Weights of a small transformer language model: vocabulary 4893, 7.84M parameters.
Each number is 128 + 24 x the weight over its row's rms, rounded and kept within 0 to 255. Layers, rows and columns count from 0. The size above them is the row's rms in percent of the matrix's.

# layer 2 attention output (transposed), 128x192, rms 0.0606, rows 71-88, columns 0-191
size [ 95  91  90 114  97 108 114  96  97 107 100  97 103  94 105 100  97 106]
[[138 112 131 134 142  87 113 103 118  65  88 142 154 146 132 104  61 151 172 153 155 135 105 143 154  96 139 156  63 124 142  73 124 139 117 119 156 113 113 124 104 119 131 141 126 148 149 131 147 162 148 126 114 168  69  94 161 108 149 125 138  78 130 147 145 138 137 142  92 124 121 144 105 121 120 118 153 123 138 134 175 117 133 133 113 173 109 124 158 133 128 123 124 161 126 113 120 136 114  92 121  92 123 142 117 146 137 128 161 138 116 146 130 135 140 141 118 150 104 134 119 108 137 108 183 149 107 145  86 107 106 110 151  91 115 135 148 116 168  84 115 183 154 109 135 153 143 129  99 136 107  93 138 145 125 152 154 143 124 113 175 147 106 105 128 157 112 149  76 109  86 143 136 138 151 119  59 169  77 141 136 148 146 133 138 137 133 139 135 110 112 110]
 [131 135 176 114 157 147 150 146  79 153 176 107 145 135 100 171 142 163 115  97  92 120 135 109 133 128  99 117 152 100  95 166 117 111 135 123  90 137 137 140 178 146 132 120 162 136  98  87 162 164 141 121 115 120 122 124 131 149 118 145 119 119 123 107 125 117 159 132 148 114 154 177 125 124 141 167 114 116 145 122  78 136 124 137 137 124 138 109 113 119 110 147 115 115 152 142 155 103 151  98  81 129 140 115 110 122 125 151 101 105 133 119 112  60  93 132 119 105 133 122 127 142 122 135 110 142 103 102 103 120 176 125 107 142 162 132 126 131 148 154  97  92 116 147 130 138 113 118  92 141 146 118 142 106 125 103 125 139 161 120 159 152 123 185  99 103 162 161 170 140 152 107 102  95  61 166 148 155 167 103 131  82 150 162 121  81 154 124  92 117 147 162]
 [125 126 124 150 106 117 119 111 165  90  75 159  99 127 137 117  94 117 130 140 158 147 110 137 135 112 171 125 105 139  89  96  99 173 156 132 150  95 123 160 140  80 145 201  75 133 109 133 145 138 144 131 119 108  76 127 114 157 132 119 130  91 158 137 149 126 111 172 117 121 120 126 102 147 129  92 140 114 125 136 157 101 105 144 122 150 114 115 162 148 153 107 120 123 123 104 141 164 107 135 168 120 140 154 126 122 176 134 153 115 108 143 148 157  88  99 121 167 126 134 133 123 104 150 100 133 151 141  96 124  73 135 118 124 145 125 145  85 125  91 109 143 141 132 157  87 141 131 105 115 131  96 105 126 138 113 148 135 129 140 182 147 121 128 169 106 141 173 105 131 126 142 141 107 169  86  80 156  69 156 116 134 147  95 135 155 118 171 137 110 112 136]
 [131 131 174 144 132 134 144 141 145 164 141 100 100 118 109 121 132 143 133  97 114 129  91 129 131 117 104 150 122 113 140 139 131 160 119 154 125 120 113 134 147 129  78 124  88 106 133 120 151 136 168 116 146 128 141 124 135 123  90 161 138 117 165 123 141 117 142 107 137 121 137 115 124 149 175 155 130 140 155 148  83 152 122 117 139 134 154 142  58 129 144 207 136 109 135  70 123 123 126 103 163 150 140 139 145 102 125 111 144 125 111 131 179 122 131 126 148 136 129 124 141 108 120 141 100 116 135 135  80 118 158  98  52 154 196 123 126  89 142 131 127 131 123 123 167 133 112 156 135 115 113 115 117 133 129 140 109 159 127 136 119  90  21 139 113 111 142 130  99 122 136 117  95 147 109 105 146 119 165 164 128 153 117 141 134 107 145  90 111  91 186 116]
 [111 120 113 156 165 134 120 106 125 102 133 133 159 133 124 135  85 147 136 111  91 118 110 121 128 168  87 167  76 152 117 120 130 117 116 119 142 143 141 139 129  91 138 145 169 134 115 115 131 122 139 112  84 182 111 162 125 110 129 102 133 119  85 102  96 142 150 128  66 150 130 172 132 143 109 125 134 103 126 141 158 118 142 118 144 151 128 119 155 132 114 120 104 169 147 166 136 151 153 121  95  96 151 155  89 145 142 196  90 128 120 121 160 109 130 179 116 149 137 107 132 125 128  81 139 151 120 105 129  88 103 135 154  97  63 123 143 145 171 102 116 125 135 128 103 139 156 114  86 139 168  87 125 139 106 135 146 103 136 135 199 133 155 127 117 131 103 132 123 121 114 147 128  93 166 138 116 137 134 106 112  53 155 124 147 110 148 133 126 149 138 107]
 [124 110 140 118  95 131 136 157 105 121 142 119 159 169 150 127 144 108 135 123 172 139 148 143 125  86 140 170 150 103 143 136 127 134  91 147  71 154 139 116 139 144 144 169 162 131 136 165 113 158  95 130 142 108 117 157 159 146 116 125 117 134 157 135 194 140  99  97 134 144 116 113 113  84 117 130  99 168 138 128 130 156  95 148 116 119 131 135 158 131 131  87 140 140  91 161 101 120 120 132 109 127 140 131 112 148 110 111  94 114 130  95  71 120 136 120 118 127 125 155  91 126 147 142 102 120 111  87  68 153 120 113 136 123  92 160 135 164 113 130 143 158  99 147 116 117 140  98 119 144  47 105 129 122 193 119 129 147 155  88 122 128 165  85 110 127 119  88 148 138 123 115 141 176 152 159  86 137 159 125 134 120 111 106 155 158 142 111 130 151  85 131]
 [153  93 163 161 118 141 122 122 148 130 102 125 118 138 149 134 104 147 139 153 131 126 152 129 138 115 157 113 148 147  99 117 111 135 119 108 154 113  93 133 159  99 144 186 105 123 115 147 154 129 173 127 102 119  89  65 163 149 132 110 164 109 127 116 131 145 113  98 114  98 122  98 147 135 156 121 117 104 120 130 155 100 158 156 124 125 111 124 181 119 129 135 164  75 129 122 144 162 115 128 158 132  78  63 154 129 160 111 144 133  96 151 105 116  95 111  89 132 153 158 165 142 101 114 159 115 120 142  98 109 133 174 121 102 157 143 129 114 153 134 107 141 135 119 139 129 123 108 143 145 136 155 112 168 108 123 149 130 140 172 104 170  92 130 129 123 139 153  67 118 120 129 110 111  71 111 154 135  56 119 111 170 139 144 126 149 115 143  74 129 149 139]
 [149 112 127 134 140 138 143 193  88 153 122  94 137 128 166 164 139 145 142 109 109 117 124  90 141 122 124 143 135 130 168 178 120 116  91 145 120 145 162 113 135 115 159  80 119  71 141 116  92 123 137 149 156 150 163 126 140 157 143  98  93 121  81 108 113 122 159  88 108 130  89 133 139 108 158 147 132 104  90 139 143 102 148 100 115  79  99 143 120 143 130 138 132 148 135 118 136 147 149 133 114 123 121 115 144 155 119 108 107 151 157  94 131 118 124 147 133 124 121 117 157 139 123  99 108 118 145 140 140  92 180 121 139  87 101 161 151 162 111 157 127  85  72 156  93 147 135 167 147  80 158 133 147 100 132 102 129 112 129 120 127  99 142 122 136 127 102  92 110 146 119 114 153 126 134 153 180  88 196 118 133 119 102 105 110 184 115 115 134 147 145 143]
 [154  71 120 112 105 128  82 127 146 117 151 132  82 145 128 119  89 109 164 186 145 122 105  87 123 130 140  77 115 123 138 103 154 109 116 125 127 134 147 122 159 161 141 101 112 136 132 112 163 154 111 140 148 107 127 104 189 126 142 147 179 151 148 114 122 127 143 111 151  74 180 131 169  93 121 103 152  98 147 128 117 135 120 143  95 154 124 109 134 143 147 109 155  98 129 103 105 153 138 146 128 143 148 117 147 168 116  86 134 138 132  97 107 149 141 113 101 111 129 147 137 104 137 131 178  95 105 121  89 125 129  96 134 107 131 127 103 121 103 136 163 154 141 118 131 136 134 110 148 114  84 127 181 122  90  99 153 127 137 145 101 129 121 132  96 163 141 132 131 130 132 106 139 103 146 150 133 119 120 119 123 167 148 125 127 213 102 163 111 130 109  61]
 [100  74 133 156 107 177 109 126  98 101 108 129 135 125 127 154 164 103 149 125 112 110 138  97  73 144 115 112 107 118 145 115 148 124 122 162 160 147 148  78 149 144 125 116 116 134  81 111  95 133  98 155 130 158 149 132 129 110 122 116 130 144 142 121 197 133 130 145 114 159 130 124 121 126 142  96 116 102 109 186 144 148 132 131 135  96 140 125 117 157  83 110 111 105 137 164 111 182 118 123 116 109 100 107 116 126  70 157 130 127 111  85 120 117 134 146 132 107 126 108 134 121 122 114 101 120 110 123 136 126 129 146 153 118 150 153 180 111 128 141 141 125 125 132 134 146 115 117 151 137 125 115 101 120 142 108 156 177 114 159  90 158 168 152 141  89 127 138 128 148 132  92 133 133 112 163 145 225 176 120 137 122 103 100 129  99 117 153 175 143  76 106]
 [131 125 126 162 135 144 135 148 135 122 118 109 101 150 172 130 102 118 107 142 121 143 161 101 125  87 144 104 147 147  93 145  93 148 120 141 134  75 107 128 158 122 127 134 106  96 140 111  62 123 135 149  77 100 103  93 145 167 130 125  54 119 109 135 136 134 161 128 131  79 122 133 142 152 132 116 159 121  81 111 113 121 110 143 142 116 109 124 177 131 151 143 114 105 122 119 160 105 105 139 138 128 110  74 162 100  86 140 140 139 159 123 123 142  73  83 126 135 117 160 131 160 131 141  91 125 150 110 143 120 129 143 148 132 166 173 111 129 144 178 139 125  97 178 127 151 107 135  98 112 123 138 102 151 110 130 161 129 138 121  91 164 126 128 198 116 171 160 137 152 114 107 170 101 115 111 112 134 147 132 122 148 128 144 135 101 111 129 135 116 137 183]
 [131 142  92 128 138 123 114 136 134 133 163 105 126 129 173 116 106  92  98 130 102 103 141 151 113 112 109 146  84 170 115 152 141 158  76 156 116 138 107 138 132 110 124 106 153 138 143 112 102 110 147 129 110  94 114 130 159 167 170  77 146 153 162 107 100 129 133  89 182 115 145 136 147 131 113 105 135 103 142  86  87 125 122 171 131 109 153 129 142 113 119 187 125 142 103 138 158 132 136 136 123 182 168 135 104 112  96  91 139 129 141 114 130 157 123 118 147 144 122 157 117 105 141 139 131 146 108 114 153 137 110 146 179 129 146 147  86 135 121 219 131 130 114 107 131 107 146 137  79 103  65 125 134 168 102 128 143 139 150 131  96 105 126 106 101 120 158 125 158 150 115 103 161 101 131 117  86 106 119 125 130 101 157 118 146  98 159 125 141 146 126 100]
 [125  81 122 145 165 146 111 178 117 134 146  94  67 127 125 131  89 122 125 138 155 108 112  58 133 120 117 105 138 143 163 142 153  99 123 100 130 138 133 110 136 130 115 167 126  86 123 120  95 136 111 112 121 138 169 135 121 122 104 127  85 173  90  86 111 166 144 105  89  77 145 117 134 136 116 104 160 159 159 124 112 138 134 143 114 121 154 146 115 120 140 160 139  74  90 118 121 147 161 140 135 153 163 140 143 156 106 145 103 161 151 123 122 158 150 151 131 107  89 145 149 133 172 105 142 122 116 103 125 123 106 137 165 148 109 128 116 158 116 139 117 138  98 124 125 163 162 112 125 106 136 145 175 141  80 123 136 121 156 123 109  91 118 127 124 146 102 108 114 123 136 123 112 134 152 105 171  77 170 127 113  86 112 165 156 159 124  82  92 157 148 120]
 [145 149 116 106 116 134 151 144 111 117 180 142 123 130 121 149 138 164 139 157 169 154 106 147 147 108 169 149 159 130 135 142 118 145 140 144 124 118 123  92 159 130 137 145  99  97 143 143 113 145 152 121 121 140 124  72 108 143 111 164 162  67  93 140 132 106 117 135 173 148 117 114 121 122 126 136 125  98 123 106 144 103 108 133 140 127  97 118  99  88 101 108 126 111 151 128 103  99  94  99 155 153 118 106 162 105 122  94 128 115 126 125 119 106 115 134  94 101 135 137 125 149  88 122  96 147 182  99 123 112 137 126 133 164 122 128 120 174  84 106 124  93  95 118  62 143 140 136 125  68 163 128 140 106 136 159 149 202  99 113 145 131 163 152 141 153  82 115 120 150 125 125 124 158 153 126 149 104 133 118 105 176 165 123 125 162  90 160  78 133 135 138]
 [132 133 164 120 124 170 130 156  84 128 114 125 116 120 112 179 155 135 123 110 129 103 160  99  98 129 122 156 166 101 145 161 119  79 107 119 124 139 135  71 159 139 121 125 139 115  81 100 119 126 139 129 122  81  99 127 156 147 154  85 123 188 133 110 141  96 124 132 124 114 122 133 106 155 145 106 117 124  92  88 139 119 137 131 118  77 137  98 149 124 122 113 129 116 177 144 182 144 136 121 136 118 108 138 127 119 117 115 113 133 143 136 126 131 117 139 105 119 125 150 128 139 142 117 141  80 115 140 161 115 185 151 152 141 162 112 162 128 120 143  81 108 126 172 153 126 138 112 113 134 139 125 140 110 172  78 127 105 154 154  89 112 159 138 107 115 120 139 190 120 133 148 119  69  68 145 197 141 123 132 111 143 115 169  87 149 113 122 118 148 134 150]
 [111 198 137 100 117 148 144 131 103 136 186 113 133 140 156 103 147 167 106  97 119 147 191 147 126 116 139 148 118 129 136 100 149 144 115 156  93 130 113 115 110 169 153  84 160 132 119 127  95 102 101 141 128 124 145 138  99 145 120 137  93 113  64 136 128  75 127 107 106 139 160 110 124 136 110 122 150 114 118 133 101 139 104 109 132 149 151 139 107  70 138 138 107 130 124 146 129  99 124 153 126 154 168  99 121  95 122 147 165 139 173 129 118  97  96 140 118 151 153 146 118 118 104 137 108 153 142  97 170 151 139 139 135 130  74 133 130 131 113 139 165 106 128 124  73 152 173 109 107 106 120  92 155 131 148 156 130 140 133  71 130 104 128 115 127 121 132 111 138 184 156 131 165 136 121 124 111 106 137 101 125 112 149 129  86  97 170 117 130 171 168 145]
 [125  82 141 130 113 136 125 112 165 140 118 107 109 106 113 132 173 115 130 126 123 149  94 103 125 164 130 116 132  97 112 117 127 114 169 165 154 155 134 137 137 103 126 128  93  89 122 188 146 125 149 147 161 119 122 143 120 112  79 161 132 131 164 126 115 129 111 143 113 174 142 179 119 153 151 137 123 117 149 159 182 151 118 112 134 109  94 148  93 151 125 126 136 109 142 146 115 159 102 139 111 106 112 110 122 127 100 141 104 127  98 122 161 149 153 171  81  79 130 111 127 132 120 127 109 138 116 156 110 135 125 104  96 135 169 113 144 131 112 111 150 117 135 108 119 107  86 132 206 129 143 136  89 121 133 101 136  88 109 156 117 147 101 158 108 143 147 139 140  93 126  65 103 158 139 138 194 127 155 145 138 123  94 129 122 140 136 171 116  94 115  64]
 [108 135 100 143 153 118 128  86 167 130  81 140 132 146 118 120  69 113 132 137 139 115  82 177 119 150 132 141 107 144  96 125 130 129  87 104 147 141  94 133  85 129 107 151 154 123 132 146 130 123 102 125 121 179 120 143  92 129 116  99 167 145 118 149 113 180 137  96  84 151 122 127 121 114 116 124 133 148 175 126 118 135 152 160 138 150 134 148 113 137 102 133 125 158  91 149 124 123 142 125  97 146 154 138 131 147 156 159 125 127 134 134 129 147 152 133 138 143 134 135 108 155 151  99 134 152  85 108 125 140  64 109 139 118 128 165 142 138 137 126 148 167 115  87 154 129 143 138 102 108  84 129  92 156 112 159 128 146 132 140 150  82 140 114 160 112 118  94 111 108 128 142 120 188 185  98  87  94 129 158 117 118 123  86 171  89 156  82 153 128 100  86]]
# layer 2 attention value, 128x192, rms 0.0637, rows 72-89, columns 0-191
size [104  91 105  94 109 114 102  96 113 102  97 112 106 115  99  99 101  97]
[[132  85 168 157 150 149 172 127 151 114 123 110 128 135 109 138 144 183 141 133  81 124 100 122 129 123 143 139  85 117 119 136 113  99 167 121 124 147 102 118 140 122 113 117 169 132 112 133 175 139 132 100 144 103 130 146 112 115 130  95 121  60 126 123 136 103 141  87 117 152  89 132 150 117 133 134 117 152 145 150 101  80 147 135 160 118 115 143 125 152 132 125 106 148 143 162 144 139 131 102 131  67 162 141  78 134 135 118 176 117 110 147 141 102  92 111 153 116 157 128 121 125  66 141 161 149  99 148 102 100 140 118 117 120 126 139 114 104 114 109 140 127 114  82 134 120 160 121  81 128 129 125 123 105 155  75 116 161  99 104  91 105 108 149  95 103 145 124 116 185 119 161 127 171 128 138 132 176 136 143 141 172 172 139 129  96 119 172 138 128 165 131]
 [142 142 121 115 128 126 129 134 122 136 140 156 118 157 152 103  89  91 152 116 156 128 152 122 186 179 113  96 129 145 125 120 141 109 111 148 111 122 123 113 179 162 179 137 139 111 136 136 105 106 143 114 101 146 142 118 151 153 153 117 158 165 173 117 119 169  71 143 149 119 162  61 105  92 142 138 160 153 146 116  91 145  85 100 133 142 125 102 104 131 134 124 131 121 153 165 118  86 104 105 146 151 124 139 157 142 131 152 137 158 102 158 152 141 179 134  80 130 129 107  77 114 135 107 116 150 135 122  88 107 115 145  89 121 179 101 115 108 165 120 111 155 121 159 132 137 101 119 121 141 116 128 127 131 135 143 147 112 151 127 151 131  91  98 162 102 183 139 152 106 121 165 105 126 138 111 157 148 106 104 102  87 125 129 120  86 128 141 130 149  87 110]
 [ 82 120 170 135 168 141 125 174 152 104  87 136 147 127 123 120 141 117 105  69 143 153  86 101 138 145 100 122 131 144 119 103  91 165  89 168 139 174 170 146 129 139 112 150 149 103 122 120 177  93 128  94 113 129 129 140 141 129  99 140 154  68 152 117 149 123 116 117 121 115 126 107  93 129 119 134 120 149 157 139  89 143 134 143 161 160 166 151 138 136 110 120 127 142 101 131 130 143 155 127 140  97 111 120 147 104 116 103 121 161 114 180 163  96 111 134 124 114 166 124 108 129  76 109 161 114  65 123 101 122  99 137 145 125 146 156 126 102 150 140 111 144 135  85 178 109 100 150 116 100 100 145 142 115 132 149 131 116 170 119  93 138 110 156 107 144 118 132 107 136 154 116 126 155 107 131 128 152 133 116 162 155 128 153 148 105 143  51 130 150 137 149]
 [195 130 154 111 121 160 154 113 154  74 148 127  89 127 133 122 124 187 147 144 119  99 134 139 137 112 103 156 125 180 109 128 176 103 136 125 103 107 139 109 121 102 151 113 159 137 153 143 136 114 129 100 131 148 116  77 140 151 128  99 162 166 115 175 118 127 136 105 136 124  83 177 145 104 102 123 151 141  97 166 140 146 150  88 101 127 121 129 121 110 132 130 160 142 118 148 116 177 100 115 135  91 139 128 101 116 177 110 133  74 113 118  85 135 102 122 154 145  97 139 118 136 161 107  74 149 126 156 127  63 165  99 115 126 115 147 140 142 154  95 113 141  68 147 108 137 117 128 121 158 136 105  94 172 128 149 105 140 141 115 115  94 126 133 107 114 120 113 160 152 139 132 106 119 149 136 147 125 132 121 172 127 138 117 145 126 124 164 134 105  93 112]
 [117 119 129 134 109 112 133 104  97 142 132 180 101 153 133 122 121  90 109 128 123 141 121 104  84  98 159 107 111 111 127 192 131 103 151  97 123 148 112 174 104 152 105  95 166 158 134 169 105 160 134 112 142 144 113 141 147 140 156 154 118 116  94 123 140 125 117  95 129 106 119 147 146 159 146 115  95 143 145 141 130 134 132 114 139 145 163 127 160 155 141 122 123 111 108 139 111 118 160 145 116 183 129 160  96 108 153 139  68 162 106  84 183 165 123 137 134 127 140 140 120 160 168 140 172 133 177 159  76 182 105 100  95 129 120  85 168 140  92 116 101 150 134 149 149 126 140 168 111 151 118  96 112 122 155 107 113 101 139 123 159 120 131 126 132  87 100  97  99 128 129 158 108  97 131 142 137 104 131 126  95 147  92 139 136 156 129 168 131 127 140 113]
 [ 96 148  99 146 135 167  86 162 122 103 120  93 193 138 138 149 135 160 129 116 119 140 112 122 149 142 116 120 136 161 118 116 119 122  86  71 146 152  98 149 184  97 115 197 129 119 117  91  92 117 118 129  98 142 131 154 134 105 148 125 167 154 146 123 118 128 112 150 160 138 135 101  92 137 140 117 141 103 166 143 132 132 101 146 140 152 133 119 114  90 140 125  80 148 128 148 133 111 107 105 112 199 175 158 131 154  76 129 176 129 136 129 100 126 161 148  85 117 126 117  90 154 148 151 155 158 114 103 123 140 138 160 122 111 158 130  99  82 134 148 132 158 110 126 147 151 115  87  96 122 113  99 108 126 138 119 130 113 135 139  91 122 125 123 132 125 139  96 136 124 123  76 164 162 124 120 141 163  96 130 116 156 154 113 119 102 117 124 148 161 133  98]
 [139 130 135 130 139 147 135 145  84 112 157  90 177 117 136 143 176 165  77 125 117 127 118 140 131 128 129 122 135  99 127 185 112 140 152 118 110  90 163 101 135 138 106 130 132 119 120 131 105 123 117 117  86 180 146 117 134 133 119 145 100 144 119 140 117 118 158 131 113 121  60 157 137 154 118  96  98 159 125  66 152  95 162 100 114  87 121 104 141 162 129 169 152 152 149  64 143 123 150 183 137 155 101 178  69 124 156 103 127 150 113 130 111 127 117 124 155 109 122 120 158 118 141  89 103 128 111 131 178 101 134 126 166 138 118 167 119 136  99  96 124 153  95 137 141 107 127 131 127 130 133  91 129 143 132 132 131 140 132 115 122 144 145 138 109 146 113 157 149 121 133  77 121 137 105 148 154 120 126 151 168 174 103 128 128 159 101 101 145 125 181 119]
 [168 117  81 119 123 144 100 106  95  86 137 105 130 140 141 130 142  90 153 106  89 128 151 125 104 141  96  91 119 130 143 150 149 149 108  65 103 119 111 119 139 164 115 143 125 108  97 127  98 156 165 142 149 107  97 150 120  75  78 147 129 117 115 114 170 141 122 139  83 127 173 133  98 112  90 112 145  86 123 168 113 130 148 107 110 118 128  90 137 121 149 120 114 128 133 128 131 134 129 129  94 199 170 110 124 154 127 127 108  95 128 122 139 155 155 139 172 147 131 154 140 112 151 140 162 102  93  95 134 126 148 137 142 115 111  92 165 126 158 139 127 149 150 152 119 129 163 115  89 115 158  91 109 112 157 130 159  76  98 117 121 117 154 154 137 128 106 115 129 106 126 179 113 107 124 151 109 156 110 113 176  90 121  94 116 109 126 115 138 128 142  81]
 [101  95 107 126 110 138 145 106 154 127 138 148  87 107 144 152 146 119 126 106  83 150 121 115 134 106 126 134  89 158 132 149 148 126 137 127 136  67 112 164 136 131 159 150 130 158 102 142  80 137  93 107 129  76 147 106  98 105 132 138 118 118 114 149 132 121 107 126 152 126 116 101 159 110 141  88 118 111 136  90 108 161 144  74 105 115 136 127  95 109  87 142 127 103 123 126  85 139 175 128 106 100  89 145 121  91 133 138 110 136 148 125 112 149 130 132 149 144 155 134 129 137 145 209 148 135 122 198 162 128 117 146 134 127  83  99 132 176  97 111 145 142 112 103 150  99 157 151 159 138 150  94 127 166 123 108 145 146 101 156 116 162 120 145 183 129 114 162  95 113 159 139 138 117 142 138 121 178 123 149 137 170 100 119 127 143 141  99  96 138 151 126]
 [133 120 144 146 141 145  92 127  94 182 141 132 146 143 142 170 132 110 142 132  90 142 178 124 150 134  86 148  76 121 131 140 175 121 151 138 146 126 115 150 162 132 100 132  85 159 112 128 110 104 161 125 109  96 142 115 127 165 129 126 123 104 135  99 134 123 124 170  66 150 107  99  79 142 167 132 133 129 151  73 121 143 108 136 137 123 151 108  97 144 135 147 135 121 129  99 155 118 130 185 162 129 111 144 123 143  92 122 186 202 101 165 162 124 149 166  86 151 125 117 110 139 155 139 123 125 118  80 129 142 138 152 143 112 139 121  71 131 130 129 151 109 106  99 142 121 134 155 104 147 133 132  79 132 120 129 135 152 149 104 107 179 110  84 145 101 170 142 116 107 108 109 162 146 116  88 103 103 132 117 136 139 129 134 129 108 137 124 133 134 101 122]
 [155 153 101 125 128 109 103 113  95 140 198 122 127 126 119 112 148 118 154 112  91 107 122  91 125 129  92 148 108 151 127 134 137  90 133 102 102 111 159 101  81 182 117  91 105 106 114 132 146 147 119 145 135 110 130 112 137 154 119  83 140  85 125 112 147 134 142 157  67 129 118 129 145 176 145 108 120 102 142 113 117 169 122 135 165 116 134  89 109 123 125 107 127 112 106 152 137 152 126 134 121 150 159 106 168 136 154 151 149 106 108 122 148 166 158 117 139 144 108 180 116 123 174 137 138 145 142 133 145 142 145 144 147 151 125 106 132 102 116 151 125 100 116 178 149 105  97 120 110 143 106 104  79 122 122 157 153 136 153  96 164 128 120 114 108  65 125 174 132 132 150 151 156 129 117 130  93  49 139 108 153 158 156 114 118  89 132 130  90 123 147 153]
 [140  60  94 161 139 186 132 116  49 147 128  81 143 106 121 147 153 133 102 139 130 115 139 121 109 118  91 102 120 165 113 113 150 154 101 103 127 136 143 124 117 113 113 130 130 143 122 140 148  89 105 150 146 131  86 145 121 137 102 174 125 104 107 146 155 112 162 126 127 178  99 114 143 139  97 107 140 140  93 118 138 106 118 143 123 120 145 132 142 128 184 169  93 150 106 110 135 119  98 172 115 124 125  69 101 144 105 135 118 155 111 164 136 144 141 151 147 133 126 114 142 155 171 118 102  96 125 149 174 159 126 114 164 107 130 147 176 120 128 130 103 111 119 126 101 111 135 131 133 151 126  76 124 129 100 155 125 131 129 143 119 115 159 140 131 118  72 171 156 121 107 124 130 122 135 142 113 145 142  83 136 183 137 106 151 158 141  88 178 111 132 111]
 [ 97 136 145 158 108 146 139 128  95 150 107 108 172 133 111 136 113 150 148  99 135 140 141 148 124 133 137 133 135  87 139 161 132 145 145 109 115 103 117  95 137 144 105 143 167 151 153 101 113 196 164 130 100 127 138 125 129 101  96 107 120 151 148 132 115  81 123 139 167  99 169 167 110  85 118  92 124 128 120 114 131 118  81 134 153 135 132 128 168 135 134 110 121 130 171 101  82 120 151 133 142  97 116 139 125 140 110 117 122 146 156 140 126 123 161 112 143 127 107 121 112 156  71 105 135  78 167 189 116  93 149 131 153 120 202 128 109 134 108 126 156  86  91 101 118 130 155 152 122  96 130 174  98  89 143 113 140 144 126 131 125 133 137 120 138 154 162 117 168 132 110 142 102 129 115 123 160 155  68 110 117 135  94 111 120 138 129 110  69 134  92 142]
 [167 120 148 140 123 152 108 138 124  95 122 115 128 111 107 146 169 133 131 143 117 122  87 115 121 135 112 151 159 112 148 145 112 119 139 130 162 124 111 148 139 165 104 180 135 168 102 136 124 113  99 114 171 151 183 116 113  98 162 133  85  83 120 142 121 122  95  92 129 174 142 112 156 117 139 109 100 135 124 108 109 107 173 100 124 132  62 106  88  94 129 175  92 103 160  94 140 138  92 127 127 105 153 142  79 152 126 159 147 123 115  82 143 125 146 125 130  86 107 100 129 113 109 160 166 134 154 171 167 114 133 138 118 132 128 171 145  96 135 130 131 126 159 129 140 121 147  77 146 129 141  88 117 135 153 102 108 163 125 148 110 132 149  97 108 139  97 157 164 164 104 107 134 143 109 143 138 123 130 112 135 155 154 121 112 113 127 134 157 131 164 189]
 [136 145 166 108  58 107 147 123  90 155 105 139 100 200 107 123 133 127 114 115 125 132 153  84 144 110 126 139  81  85 108 113 133 130 165 141 104 139 145 118 110 175  91 169 151 106 155 128 144 154 115 147 125 145 118  98 128 143 130 124 112  84 146 110 128 113 121 121 106 134 100 151 103 111 147 142 109 122 151 116 116 127 131 143 150  91 181 128 154 141 147 152 123 121 162  99 108 152 142 139 146  98 160 120 107 125 165 139 139 123 151  86 121 140 127 121 152 115 123 145 139 157 109  84  91 104 182 126 106 159 151 151  94 110 119 125  92 163 121  99 130  69 112 110  71  90 163 119 155 139 125 172 120  75 119 134 122 117 111 112 152 142 104 123 125 122 116 126 131 174 124 162 154 137 147 109 116  71 130 149 155 139 100 128 118 123 128 167 109 118 116 136]
 [ 92  95 103  99 113 135 124 131 185  92 121 112 120 131 132 136 119 137 107 171 108 112 127 160 175 126 136 137 173 147 120 120 110 124 109 209 167 162 142 148 161  71 123 131 117 116 149 106 126 134 124  98  98  78 134 128 108 119  97 127 132 119 120 166 135 126  93 149 156 118 161  87 136 126 108 120  94 114 119 120 134 111 114  99 127 139 119 142 121 111 146 108 111 169 122 134  99 102 199 132  95 102  70 145 108 112 102 140 106 119 149 140 137 149 117 143 115 130 158 121 117 124 124 101 117 118  85 130 172 161 111  87 134 124 139 143 118 145 121 169 136 145 176 129 123 156 119 189 102 125 145  99  93 119 112 109 151 130 109 121 136  98 109 160 128 163 120 138 142  96 144  82  73 128 118 145 172 170 105 116 140 128 121 125 138 145 131 110 127  97 115 106]
 [120 151  89 122 148 156 138 104 118 162 160 154 106 126 155 117  97 111 140 131 151 145 139 137 127  94 144 127 114 183 114 139 117  95 102 138 136 129 134 109  99 134 129  50 132 128 134 133 120  88 127 118 106 137 101 163  91 157 124 143 177 154 113 125 123 162 148 165 130 137 119 127 135 138 139 124 156 143 116 150 139 186 104 139 171 124 144 161 134 112  92  88 137 147 110  93 129 122  92 159 158 154 148  70 149  90 155 118  90 106 111 108 104 162 113 131  92 152  72 139 151 135 152 122 110 127 134 141 132 144 128 109 148 139 122 100 157 136  66 131  91 136 155 163 152 133 143 182 135 104 101 121 158 151 111 138 132  98 141 155 151  94 156 136 116 111 108 110 111 148 156 128 125 113 148  96 126  70 128 123 103 111 115 127 179  98 112 143 120  98 100 134]
 [109 108 122 134 151 141 127 110 133 147 151  82 106 114 126 126 160 166 131  71 103 133 142 126 141 128 139 113 147 166 119 131 108 168  77 108 156 129 162 109 103  97 129 120 141 131 158 122 140 102 120 110 103 127  71 135 123 101  81 144 165 124 139 148 134 126 142 135 170  91 119 145 135 124  91 131 116 127 104 172  92 135 188 125 111 145 165 113 159 111 142 128 132 152  94 136 115 167 153 103 123 137 113 121 122 114  93 134 115 108 130 131 100 135  88 107 157 142 111 133  84 148  99  83  79 137 116 141 173 115 108 118 153 154 143 169 117 143 140 138  99 130 135 151 101  92 123 144 119 125  87 122 133 123 111 128 122 123  87 104 125 139 134 166 107 122  68 145 149 174 136 106 115 138 124 119 131 143 119 132 179 187  97  95 175 163 139  84 103 144 102 145]]